Weights of a small transformer language model.
Size: 20 layers, width 192, MLP 1536 GELU, vocabulary 3172, 17M parameters.
Architecture: rotary positions, normalized queries and keys, attention and MLP in parallel.
Training: a variant of SOAP for these matrices, 1231M tokens, 4696 steps.
Each number is 50 + 15 x the weight over the matrix's rms, rounded and kept within 0 to 99. Layers, rows and columns count from 0.

# up: layer 16 MLP up, 1536x192, rms 0.174, rows 468-484, columns 96-191
# down: layer 16 MLP down (transposed), 1536x192, rms 0.18, rows 468-483, columns 96-191
up468:30 55 66 53 92 42 45 64 61 51 36 41 46 76 55 70 79 75 48 58 33 28 47 64 76 61 25 76 44 59 41 53 55 64 48 55 57 41 53 63 35 38 55 38 35 73 47 38 29 12 48 21 56 40 60 47 30 34 28 49 40 34 74 59 41 29 46 50 29 55 37 39 64 52 47 73 42 43 45 69 34 69 46 39 49 67 53 32 58 48 26 32 80 34 63 53
down468:48 64 29 36 63 57 35 48 28 59 35 58 52 59 56 38 48 29 76 46 39 79 67 65 49 86 58 76 41 50 35 31 27 52 41 24 54 35 37 47 45 56 33 11 33 62 74 75 34 54 63 48 60 53 21 58 51 11 77 30 68 54 35 39 45 52 61 66 64 40 44 30 33 70 58 23 47 47 41 84 50 50 43 78 32 56 38 51 45 79 68 27 12 58 36 75
up469:50 59 33 67 55 60 24 22 52 69 12 59 44 14 64 70 49 33 43 42 58 47 31 44 48 20 48 50 73 52 62 62 62 51 53 48 47 50 65 53 33 71 66 49 37 54 43 52 29 53 67 32 27 65 52 39 17 36 43 49 38 62 65 47 43 56 51 49 52 81 52 45 25 30 46 60 23 43 65 88 20 59 37 53 17 25 47 48 61 79 39 54 52 53 71 51
down469:30 33 42 53 49 75 42 33 54 32 49 52 49 48 13 20 46 48 53 49 63 48 49 54 35 58 39 50 33 38 33 84 60 44 54 53 55 59 49 50 40 84 64 50 63 54 26 24 82 72 42 84 64 40 38 30 44 40 75 40 74 51 51 52 43 32 48 41 31 48 40 46 47 75 87 63 41 58 56 33 36 43 66 69 64 39 53 29 49 32 54 71 25 54 46 42
up470:83 44 71 67 53 50 55 39 54 39 62 76 45 39 36 54 45 57 66 09 43 52 66 51 53 40 38 54 59 14 76 64 12 63 45 74 52 64 41 83 71 45 55 36 37 43 52 38 29 64 62 62 57 66 61 49 44 38 69 63 38 42 36 35 55 78 68 40 57 60 44 56 56 51 68 52 54 44 44 56 43 83 48 66 48 33 35 45 58 42 53 68 42 38 55 57
down470:61 70 27 46 55 62 52 37 42 15 40 53 42 53 43 67 41 34 44 42 60 55 65 51 60 48 24 49 47 54 48 38 54 61 47 54 57 51 77 37 42 31 46 25 60 11 50 66 43 47 49 55 42 34 41 58 31 55 67 55 11 62 39 37 54 48 41 41 90 24 33 36 61 66 48 53 51 45 85 57 52 63 29 36 62 54 55 43 64 51 53 50 72 80 31 64
up471:47 52 45 49 27 32 41 35 29 38 44 77 41 40 67 42 28 30 59 53 54 64 37 18 30 59 29 35 54 42 45 50 42 62 68 58 46 53 56 44 44 48 37 55 54 44 50 27 79 60 56 48 25 43 49 37 48 29 38 39 42 55 48 37 57 67 59 60 81 72 57 35 62 68 51 50 69 66 20 51 23 67 86 72 38 42 54 52 47 30 42 56 46 42 37 42
down471:59 28 65 64 64 51 43 40 64 41 24 22 34 59 41 52 48 35 36 62 19 33 62 51 52 75 53 86 42 55 30 37 63 32 43 45 62 59 74 63 72 41 57 57 70 54 40 49 16 82 56 42 42 35 74 60 54 61 37 27 55 28 51 77 31 52 53 54 45 68 47 43 52 49 49 51 38 43 53 46 54 83 61 45 29 39 58 34 42 68 79 59 49 45 69 83
up472:69 85 68 59 49 47 65 54 49 39 50 11 58 56 56 64 40 57 41 43 32 51 48 15 37 72 57 47 34 43 59 69 45 70 45 54 49 48 50 37 41 87 16 54 51 58 63 48 48 47 77 61 71 64 45 52 68 55 54 38 47 55 40 43 60 31 36 42 65 46 80 54 61 40 40 52 52 11 63 76 42 76 37 18 44 44 42 58 72 66 60 66 43 58 38 52
down472:40 26 26 46 34 64 34 42 53 50 49 46 31 37 68 49 47 80 52 61 46 63 57 68 64 46 43 53 59 60 74 27 59 45 45 53 25 14 27 35 41 21 44 65 60 60 47 30 76 38 38 51 38 59 51 37 51 28 50 55 29 36 52 23 33 55 59 54 45 27 40 77 71 56 26 63 79 48 37 37 45 30 84 76 51 48 32 53 41 42 46 39 46 49 67 45
up473:63 64 52 66 32 46 48 57 33 70 69 55 62 69 39 35 46 36 68 65 70 44 68 51 75 60 47 68 32 14 46 64 50 48 21 29 24 54 51 63 53 50 43 56 63 45 44 40 47 35 67 67 28 50 55 43 68 49 54 50 54 45 67 48 40 60 55 57 68 70 23 55 58 59 35 48 57 50 48 60 59 68 46 51 49 61 60 49 51 71 52 37 59 44 54 53
down473:54 52 47 43 47 49 54 48 44 47 47 51 18 45 44 35 41 30 67 29 31 52 31 44 31 40 79 48 66 62 58 44 38 33 57 48 61 53 51 57 58 55 44 47 44 70 54 50 51 71 34 47 65 55 42 53 48 42 62 49 80 55 64 33 61 68 65 37 52 73 75 55 64 35 58 46 55 48 63 46 55 39 43 49 32 52 49 37 46 38 49 43 62 46 58 42
up474:45 60 16 62 50 47 47 39 38 44 51 32 59 41 52 46 68 47 42 39 34 49 34 51 41 47 31 56 40 33 60 44 49 37 65 59 45 38 18 59 72 61 53 66 72 62 31 57 43 62 50 38 51 72 72 80 33 66 47 42 43 48 40 39 20 50 45 62 86 76 44 67 28 33 92 61 56 71 75 44 59 57 60 31 41 50 51 62 74 60 52 57 64 63 52 36
down474:59 67 70 38 51 59 59 79 62 45 62 61 48 15 51 47 52 40 43 61 75 52 69 54 63 46 71 46 83 52 53 66 49 68 46 31 54 36 70 52 23 39 61 46 34 51 63 44 41 47 51 38 53 84 49 49 59 43 59 58 55 36 66 31 80 65 55 29 43 50 27 68 63 64 49 50 11 73 46 82 42 48 46 45 48 38 81 33 69 62 52 69 79 57 50 87
up475:40 42 63 59 46 33 37 69 46 47 33 53 55 50 45 68 68 46 65 37 71 71 48 73 52 69 50 60 58 49 48 55 26 36 95 27 36 32 77 53 36 36 38 44 22 60 48 35 33 21 43 54 53 69 34 57 64 43 49 41 53 56 50 52 58 20 53 58 79 24 42 48 53 51 66 66 58 70 44 38 39 55 74 48 47 52 67 47 47 37 37 77 48 15 19 89
down475:25 35 20 68 59 69 64 41 55 60 44 41 15 46 53 51 39 45 50 25 48 41 68 36 41 23 41 36 37 50 47 63 56 62 23 35 66 53 20 60 53 65 66 45 55 64 57 54 43 56 52 34 49 36 57 68 66 61 51 37 49 69 55 37 64 63 42 68 29 42 49 48 30 44 57 56 44 29 52 63 59 52 40 45 45 54 46 71 65 78 53 30 46 99 50 36
up476:32 57 50 54 71 47 47 44 42 63 15 41 22 49 46 42 29 65 45 54 56 36 55 54 41 49 58 39 39 66 52 40 57 52 91 59 42 32 59 67 46 52 64 37 60 45 54 79 59 28 23 67 66 31 68 67 75 58 42 52 52 85 48 45 57 49 26 54 46 46 40 65 35 67 66 31 34 62 78 40 32 58 39 95 55 68 38 38 40 58 55 53 42 54 62 39
down476:74 57 53 20 11 63 56 74 43 51 73 42 52 37 49 60 30 60 47 59 54 57 74 65 60 58 63 46 52 57 48 65 33 66 35 50 50 77 53 38 71 34 84 48 60 47 54 51 47 36 76 59 75 45 58 58 57 42 28 57 42 38 36 50 97 61 26 48 42 79 59 43 64 57 86 52 62 42 49 46 68 40 64 58 43 62 37 35 74 30 43 70 57 68 28 77
up477:34 48 61 52 52 69 26 30 51 43 27 38 62 38 37 41 14 60 63 52 54 27 63 33 62 58 74 15 29 71 39 25 62 43 66 76 51 58 47 42 75 60 36 45 51 42 27 66 35 54 37 46 55 47 49 60 67 39 46 34 65 59 28 32 75 57 62 78 20 61 65 46 55 61 18 64 62 56 46 50 43 37 37 48 41 32 54 35 65 61 73 37 50 17 48 36
down477:73 41 61 44 59 57 55 58 12 51 49 14 24 57 23 44 59 69 33 50 80 35 48 22 58 52 52 78 55 18 43 47 54 61 31 46 39 33 33 23 42 37 77 62 32 50 15 65 58 43 73 59 50 77 52 42 62 55 49 68 47 38 60 16 24 47 50 57 52 47 39 28 66 87 71 79 20 58 46 34 74 37 36 53 23 56 44 83 59 50 65 35 55 63 66 42
up478:32 39 55 75 56 39 35 22 54 56 29 57 61 41 40 40 56 51 51 54 43 52 49 50 46 71 58 18 40 49 42 32 44 52 34 48 48 42 43 51 39 79 67 43 49 59 37 56 41 40 27 51 61 53 81 38 61 42 37 52 48 54 67 44 41 70 73 55 67 47 50 29 53 63 62 14 43 56 47 70 61 68 33 79 46 34 35 27 58 42 44 27 75 40 71 53
down478:49 49 61 39 97 51 59 50 77 65 57 78 42 32 67 34 58 54 33 70 22 60 51 69 40 46 55 48 55 26 68 35 52 84 50 36 64 57 75 76 63 29 79 47 64 46 35 64 31 23 25 46 31 61 31 26 55 65 47 49 63 46 50 37 50 63 53 33 67 47 36 57 63 76 66 42 55 44 72 43 29 65 33 29 66 41 61 59 50 45 42 71 74 30 54 66
up479:62 59 35 38 44 37 52 55 65 62 46 57 43 61 73 63 29 75 45 78 51 57 50 53 87 49 53 20 78 64 78 74 27 57 51 22 28 68 50 48 52 24 59 25 40 37 40 28 53 60 25 75 52 69 53 46 73 49 34 65 57 27 50 64 41 46 62 71 65 59 59 52 56 66 56 51 39 23 34 57 42 29 71 34 40 45 50 60 55 58 80 46 20 48 80 31
down479:29 57 48 56 64 67 17 31 62 38 51 53 43 76 28 39 46 57 54 56 83 50 27 38 17 57 62 61 53 47 28 42 37 45 45 57 56 70 47 36 40 39 56 63 37 39 48 61 48 25 58 61 54 55 37 54 28 63 39 37 27 48 69 38 29 53 56 27 47 99 56 47 51 21 45 31 63 56 37 46 36 38 37 49 44 45 26 37 81 34 28 71 56 49 46 66
up480:60 60 28 34 30 53 72 38 51 50 38 23 31 62 42 64 52 82 54 29 66 06 28 47 49 57 49 45 52 46 60 51 51 51 55 49 29 41 54 53 37 99 29 31 48 61 78 39 39 54 67 65 46 52 49 44 35 41 32 52 54 54 60 45 52 52 39 29 44 18 93 43 76 71 39 55 65 47 48 31 79 72 74 45 87 69 30 36 57 62 37 60 65 34 73 51
down480:71 63 65 50 44 60 50 45 54 67 66 41 47 32 40 52 62 49 70 43 43 42 67 43 59 46 58 52 48 50 36 69 53 70 49 47 44 36 72 33 79 24 44 60 32 31 38 43 39 52 33 45 76 67 68 20 21 52 62 41 62 34 40 51 47 65 52 53 82 61 43 38 70 51 44 75 31 48 68 32 44 58 28 48 69 37 35 47 38 61 38 23 31 47 65 43
up481:66 73 45 68 74 47 61 46 62 53 41 44 56 64 71 40 71 70 31 39 59 64 47 63 43 52 47 31 65 27 39 58 60 67 28 47 75 53 47 49 41 40 39 79 42 27 50 51 53 63 33 49 54 62 43 60 50 61 41 61 44 40 36 56 44 47 55 44 59 84 57 54 43 65 60 60 49 34 39 52 63 40 34 55 75 35 61 61 49 07 86 58 54 41 41 45
down481:87 65 48 47 31 47 61 64 51 43 40 63 28 28 22 46 59 31 63 38 69 71 35 47 41 70 51 79 65 32 44 74 31 48 72 40 36 58 37 59 59 51 38 66 48 37 60 45 43 34 53 66 35 35 36 40 48 46 35 50 58 73 57 48 56 54 44 50 39 49 59 46 43 31 62 54 44 61 46 76 44 64 39 31 74 54 53 64 59 75 57 15 54 44 42 76
up482:48 51 64 39 51 67 34 64 23 60 56 55 50 49 17 69 21 64 43 55 61 37 26 80 67 51 47 58 25 53 40 36 51 70 43 59 68 50 32 50 46 68 54 40 51 63 59 42 37 48 24 67 44 59 69 49 36 53 35 43 68 43 07 18 71 31 63 58 15 61 46 35 48 43 33 37 56 52 87 41 64 64 31 59 26 41 53 62 53 51 31 56 70 54 38 54
down482:66 35 47 34 77 60 67 65 58 84 68 80 66 64 46 33 70 27 51 69 50 75 30 37 46 42 45 40 74 42 32 50 46 30 59 53 45 73 38 32 58 43 47 58 60 68 43 38 41 48 48 61 50 17 46 62 58 49 61 51 44 52 73 59 45 64 57 12 42 14 69 34 54 50 19 69 52 51 34 55 33 42 45 56 54 61 68 43 75 22 56 66 32 73 39 51
up483:77 50 29 00 57 53 73 56 61 50 60 53 25 51 46 64 58 88 29 53 63 56 64 34 64 40 33 44 42 65 51 45 34 62 32 54 51 55 73 38 50 24 20 49 50 63 42 47 55 39 30 61 50 11 62 67 52 74 42 77 63 31 46 21 36 38 48 55 45 40 42 25 32 50 52 63 60 47 36 51 68 48 20 17 39 71 44 85 69 65 60 54 60 50 55 67
down483:61 57 56 71 40 63 53 54 57 20 58 47 42 48 40 54 49 52 56 39 38 57 52 71 42 61 51 67 53 44 54 54 67 54 55 54 51 61 36 52 51 48 62 45 53 51 36 66 49 65 49 37 58 57 47 32 53 44 63 31 32 55 45 48 58 61 29 50 33 74 44 58 57 35 45 60 41 43 59 44 68 58 69 74 56 34 53 30 53 51 50 38 46 59 47 32
up484:52 67 38 48 28 52 37 55 54 55 46 35 46 79 83 64 41 73 43 54 62 46 59 61 61 51 24 49 67 35 27 46 59 34 39 51 55 70 59 62 65 50 55 67 77 33 49 55 40 61 40 72 46 76 53 33 50 41 45 49 27 53 49 35 21 58 34 45 41 73 69 69 33 37 53 30 11 42 37 40 25 32 33 36 57 56 35 40 52 40 36 53 36 40 50 18